Part of a small language model's weights: tied embeddings.
Each number is 128 + 32 x the weight over the matrix's rms, rounded and kept within 0 to 255. Layers, rows and columns count from 0.

# layer 4 MLP up, 256x64, rms 0.169, rows 49-73, columns 0-63
[[106 147 129 148 119 132 135 130 139 120 207 114 133 147 114 163 152 136 166  89 115 136 122 139  87  24 127  81 107 109 146 116  98 181  77 134 128 164 118  78 181 124  99 132 109 184 139 122 113 140 106 118 109  61 238 137 166 111 130 143  47 197 183 142]
 [181 119 171 135 169 162 158  45  95  89 126 113  85 177 140 135 162 122 118 100 154 135 164 153  70  92 105 113 106 107 142  93 105  99  99 108 146 158 117  23 117 143 135 159 177 139 116 157 123 163 116 133 170 102  91 157 110 164 155 153 148 146  63 147]
 [140  74 100 116 116 105 156 176 104 138 182 149 132  81 143 148  87 156 152  99 152 122  30  87 131  91 105 102 147 121  92 177 145 159 157  70 142 181 159 134 174 160  56 170  88 149 116 142 139 169 118  89 122 164 122 130  80 108  97 119 119 135 170 117]
 [128 192 116 191 200 127  97  96 125  93 119 170 145 114 167 138 173 134 120 148 148 138 125 110 104  75 102 162 107 139  76 152 118  95 131 193 136 145 144 131  54 158 121 177  58 109 131 151 109  85 149 159 130 118 113  37 140 168 150  68 107 122 116 178]
 [150 124 104  99  97 109 187 111 168 163 111 163 154 109 119 143 179 118  87 190 156 116 105 109 129  82  79 142  78 103 152 124 152  98 139 103 101 110  76 112 130 106 129 132 123 128 130 180 166 182 153 146 127 122 131  82 115 168  99  81 125 147 119 179]
 [112  62 129 184 129 158 130 157  85  82 178 155 157 134 176  82  69  99  92 163 117 132 168 102 118  69  54 121 157 172 137  77 134 163 115 143 152 135 123  96 111 109 138 153 110 197 119  96  86  85 137 161 100 137 103 142 153  79 131 137 115 163 224  89]
 [179 110 115 193  95 148 150  76 105 140 147 133 144 134 109 138 116 109 189 100 118 123 161 140 154 162 107 116 163 158 152  78 109 129 139  80  64  96 119 117 188 134 133  89 158  93 109 168  97 109 153 104 189 167 140  84  95 105 161  89 148 150 163 174]
 [129 142 164 148 108 108 159  72  85 103 168 199 134  60 111 171 123 104 116 167 193 119 105 151 155 116  72 166 128 104 139 134 102 130 102  70 135 117 173 154 131 160 159 192 127  82 113 105 126 102 163 100 142 127 117 191  92  62 115  92 141 114 120 123]
 [ 95 121  90 142 183 106 157 131 147  95 139  92 131 100  82 117 157  70 146 159 156 121 133 105 139 145  65 111 147 147 183 172 173 151 131 197 128  77 145 124 131 156 130 141 105 199 106  72 123 164 161 164  81  93 138 111 192 106 113  72 140  88 128 165]
 [139 115  96 145 183 153 127 104 178 162 164 212 116 107 101 177 154 132  76 127 141 109 108 105  98 155 117 124 120 158 126 176 113 164 174 144 129 104 102 146 135 158  55  75 107  81  89 116 126 166 138 110 131 118  92 120 105  83 166 105 117 159  59 207]
 [ 98 177 127 171 167 200 105  51 190  90 114  72 144 107 130 198 147 160 122  96 118  90 135 140 108 163  97 117 153 139 116 108 111 175 164  71 114 120 156 122 139 170  96 160  94 126 110 104 127 144 158 154 117  46 148  75 132  92 131  89 135  88 147 173]
 [108 141 157 131 212  66 166 124 134 132 117 131 125 131 106  81 110 137  51 107 156 120  29  94 158 130 110 170  75 145 109 150  92 155 188 163  82 150 158 158 170 123  55 132 105 190 130 140 128 174 166 167  95 146 128 101 177 136 102 110 121  85 126 147]
 [169 133 110 110 172  65 153 110 120  86 165 140 119 121  91 128 114 197 129 132 161 104 139  99 141 162 132 159 145 106  77 114 107 131 141 181 143 144 210 100  99 137 134 102 133 141 168  97 145 155 161 132 109  95 141 119 163  87  99 103 202 101 134 149]
 [156 114 126 108 131  87 162 125  49 186 157 123 146 164 189 119 143 175 116 139 100  78  79 120 104  77  87 172 157 130 131 112 111 174 123 108 192 152 116 115 129 119  64 130 157 101  96 150 148  72 172 105 158 115 168 120  73 122 101 146 150 137 126 128]
 [ 77 102 113 137 110 119 189  91 113 100 110 106 124 125 154 117 119 205  56  98 143 142  97 161  24 117 136 151 116 123 132 138 129  46 169 165 134 179 159 162  93 149 112 112  99 176 160 120 194 193 112 186 110 125 149 117 141 108 187 112 161 137 131 118]
 [165  95 150  83 100 164 186 146 137 146 199 101 102 138  73 122 117 205 139 125 161 142 147 133  84 103 138 138  86 151 105 101 153 112 123 114 150 147 103 128 191 181 100 144  50 136 167 118 120 116 165  81  75 104 144  80 121 118 163 167 153 142 119 117]
 [153  90 119 124 138  84 104 115 163  74 193 107 113 125 128 129 130 155 158 173 147 104 150 181 145 150 119 121 102 127 131 116 101 143 115 137 116 116 120  81 106 140 113 110 153 139 111  99 159  81 174 132 130 133 123 154  81 130 103 142 178 148 105 130]
 [143 135 107 135 108 134 145 155 166 119 119 143 102 104 132  95 150 174 181 135 175 121 134 102 150 102  98 134  75 120 100  94  85 136 145 110  90 119 123 130 127 176  89 169  56 125  85 163  83 161 113  96 114 120 142 136 160 110 140 126 220 119 168 140]
 [ 74 154 112 108 133 133 153  49 134 139  74 135 166 135  90 106 123 155 137 143 188 140 105 132 118 100 159 166  84 128 111 128 146 122  88 169  86  93 181 132 138 108 130 155 134 148 189 134 157 125 139 161 127 160 109  56 122 100 187 116  83 124 131 147]
 [152 125 128 148 176  92 180  72 130  79 130 146  62 100 155 159 122 157  91 120 149 107  74  93  67 106 102 182 133 150 170  40 183 192 148 126 100 123 147 118 125 129 148 168 147  77 171 121 160 151 106 109 173 111 134 106 160 152 163 124 137  99 160 141]
 [140 111 129 120 101 161 172  62 106  74 123 122 136 133 172  97 105  93 192 112 133 112  45 155  99 128 147 172 133 140  91 172 123 149 176 153 126 169 117 103 157  59 132 147  96 149 110 204 116 145 100 146 141 100  95 150 147 118  83 114 163  89 161 108]
 [ 92 134 140 115 186 142 124  93 144 154  75 119 168 123 112 189  86 157 125  82 107 183 148 121 122  73 123 108 121 156 118 133 105  91 130 111 144 133 100  81  96 152 110 172 158 149 118 119 147 141  80 175  99 121 151  58 157 105 116 100 152 147 142 185]
 [ 77  97 121  94 131 202 100  70  42 134  80 160 119 153 126 178  93 123 120 121 125 114 167 143 137 143 137 146 107  83 102 120 138 195 154 144 195 111 125 108  81 153  97 141 130 128 143 154 156 114 157 115 198 155 153 147 126 111 105 109 183  96  83 109]
 [ 76 107  85 112 133 167 125  97 117 101  95 111 148 150 154 203 109 102 147 145 109 123 183  88 157 135 175 133  87 135 163 203  99 110  58 179 154 110 112 132 136 138 142 123 157 123 122 122 138 175 131 154  80  93  55 145 148  96 178 124 125 169  88 153]
 [111 127  83 120 148 152 154 110 109 100 124 120 145 134 177 196  97 105 211 116 156  83 140 109 135 105 145 125 177  75 112 149 176 103 181  93 158 114  75 147 187 116 155 131 118 117  97 152 141 150 165 142 142  73  87 109  90 166  85 114 127 156 114 101]]
# layer 4 MLP down (transposed), 256x64, rms 0.0574, rows 49-72, columns 0-63
[[128 134 162 127 111 143 156 139 128 144  69 155 116 144 147 100 111 135  36 152 137  88  86  91 125 118 164 127 111 131 121  64 174  58 120 121 136 158 125 141  93 194 106 187 132 153 113 150 132 113  63 157 160 172 101 120 123 152  89  65 149  99 172 145]
 [189 149 150 180 135  66  97 142  49 135 123  91 115 159 124 187 116 109  84 125 103 148 151 134 138  87 177  83  97 186 174 173  92  91 137  73 160 163 149 154 132  85 126 146 106 111 162 175 150 145 146 141  72 145 153 133 109  69  96  82 105 107 155 173]
 [124  83 185 155 132 160 201 140 144 158 151 142 148 154 176 118 115 104 102 107 127  77 160 118  53  86 140 149 126 187 187 115 120 122  81 107  72 155 129 121 127 136 127 138  92  85 176 160  73 117 159 121  92 151 124 148 133  73 129 129  86 152 141 148]
 [161 154 127 111 157 102 170 179  73 115 175 115 170  46 103  85 112 123 115 150 141 156 168 166 119 104  99 102 125 124 119 149 120  91 133 180 172 144 109  98 108 126  86 135 139 118 188 153 121 113  72 101 148 162 131 114 156 182 193 110  87 146  47 111]
 [149 126  77 157 161 136 165 161 158 137 135 113 117 168 102 105  94 161 155  87 146 115 114  85  96 129 147  90 107 148 127 137 173 126 143 159 125 137 158 177 133 133 165 150 101 111 122  96 107 158 198 103  92  39 110 102 131  55 117 156 105 144 116 132]
 [174  71 117 126  80 155 107 129 165 154 100 100 179 162 154 155 182 163 175 166 108 109  94 113 140 118 144 116 140  84  79  69  54 161  81  79  69 148 130 110 113 162  51 115 143  89 122 148 130 191 139 144 131 137 163 179 110 118 135 158 175  65 140 192]
 [ 77 101 130  78 122 145 159 125 122 205 123 130  62  53 171 121 138 181 118 149 185  93 109 117  64  95 143 124 165  70 127 122 110 115 148 155 154 169  61 118 125 114 139 110 121 169 179 152 159 102 107 159 173 105 109 134 149 153 158  93 132 148  89 125]
 [146  91 162 118 100 144 129 168 147 168 121 116 154 162 160 135 171  94 131  94 186 127 121 106 191 112 138 162 154 101 108 164 142 151  86 124  94 128  53  93 144 140 115  85 124  84 116  94 174 178  84 126 118 132 118 104 148 181  83  77 164  88 195 125]
 [148 129  85  94  55  98 113 106 105 120 126 140 107 145 179 139 153 116 120 116  80 100  87 149 138  69 168 134 144 137 102  78 133 146 134 105 150 145 168 129 184 102 163 137 137  96 160 145  97 156 145 104 134 155 139  52 164 114 122 140 161 155 172 140]
 [132 116 166 162 121  92 142 117  72 190 124  79  82 125 157 136 117 156 173 160 134 108  95 185 154 143 179 116 150 126 122  63 131 136 112  95 127 163 145  76 135 160 117 121 159  93  76 135 152 156 148 152 148  99 159 120 111 207 123  61 115 134  40 135]
 [102 103 166 159 124 163 158 215 119 111 123 149 155 184 183 133 122 123 138 114 114 178 119  79 124 164 145 143 108 168 106 128  86  99 158  97 103 160 114  80 108 126 130 122 129  77  95 162  92  93 187 122 148 132  76 155  64 115 114 106 112 176  87 164]
 [131  68  89  59 163 114  94 151 114 110  63  75 118 168 140 177 186 104 140 191 101 107 121 127 172 141 149 188  88 135 130 128 126 156 165 204 139  90 199 173 153  78 120 140 130 106 150 158 120 188 119 153 122 106  86 140  63 144 156  88 132  65 137 122]
 [154 184 196 156 148 114  82 111 144 133 117 121 124 127 163 148 107 144 189 121  90 187 105 132 132 135 127 133 138 137 101  43 114  80 105 185 120 148 172  51  94  93 126 158 144 168 129  98 134 123 150 151 141 120  96 102 161 152  99 117 112 106  93  72]
 [ 90 158 124 202 171 120 107 175 141 112  78  87  90 136 151 109 210 131  68 121  77 115 129 154  96 135 131 131  91  61  74  98 148 153 178 137 128 127 114 124 114 106 168 189  82 149 152 145  58 147 150 128 133  80 131 148 161 162  71 147 161 147 129 115]
 [ 78 103 159  99 190  77 118 134 116 115 164 112 104 100 166 165 122 125  95 167  82 120  88 114 177 121 128 134  89 167 111 122 180 119 158 132  74 121  86 224  87 149 162 139  95 159 130 115 116 149 198 107 155 107  93 134 171 107 146 104 146 159 135 100]
 [138 144 174 131 181  91 187  90 131 137  93  88 127 132 142  88 113  98  83  71 156 118 147 133 115 103  90 153 109 120 154 116 114  92  89 125 157 128  86 114 181 112 106 169 120 199 102 141 153 191 143 169 112 125 136 132 157 109 104 119 157 139 119 132]
 [128 114  81 126 158 144  94 140  82 175  99 113 154 110 126 154 144 161 160 143 145 107 111 110 150 131 111 129 108 145 112 103 168 172 134 139 162 148 147 142  93  95 138 141 168  68 131 136 131 103  88 124 147 117 175 131 149 169 114 122  38 158 103 143]
 [135 163 132 128 137 108 146 100 148  68 182 122 110 162 158 106  85  99 105 157 109 118 150  98 123 144 123 140  77 118 110 154 148 129 108 124 124 132 111  98 144 106 151 164 170  99 170 139 170 176 150 104 142 146  88 162 114 119  91 181  69  87 114 137]
 [200 156 108 119 125  99  77 149 122  94  89 138 148 177  89  96 110 116 130 141 135 109 149 125 145 146  91 150 108 124 148  53  89 162 101 181 158 131 148 107 111 119 202 150 170 137  99 118 190 130 115  99 173 140  98  83  94 147 144 113 130  75 117 146]
 [ 80 103 132 122 122 154 146 137 158  97 170  63 102 136 131 112 191  83 121 154 186 128 163 118 111 168 131 143 125 153  92 155 111  79 193 128 116 144 156 115  96 126 134 179  78 137 107 129 106 105 170 150  55 145  91 144 138 116  49 135 147 130 154 152]
 [141 139 158  89  63 113 135  85 173 165  95 167 119  98 145 157 142  92  59 167 153 127 171 144 103 128 151  76 114 127 118 128 153 100 171  86 122 129 161 133  80 183 109 145 122 100 123 147 141 117 209  93  95 120 168  75 115  58 149 185 101 196 103 145]
 [123 132  82 161 129 161  80 145  96  89 167 191 128 136 168  49 133 128 109 122 119 166 172 120 130 138  59 112 106 158 151 130 106 117 158 141 120 126 124 128 101 164 150 103 100 155 129 130 114 124 121  78 125  99 134 161 134 175 133 138  89 108 137 164]
 [119 100 131 190 163  66  98  60 166 165 107  79 133 163 167 107 167 124 140 165 135  31 156  56 124 145 122 169 130 102 137 135 164 105 199 131 108 116 101 104 139 136 103 117 144 164  97 179  95 140  84 150 116 149 135 167  99  84 122  93 188 119 118 170]
 [129 153 151 128  93 132 150 145 150 142 157 125  71 128  94 152 154 111 125  53 129  81 115 113 113 144 169 129 104 161 130 109 159 146 162  99 169  26 114 195 185 112 149 128 142 129  88  73 120 116 154  91 149 167 177  94 144 113 105 133 115  95 144 142]]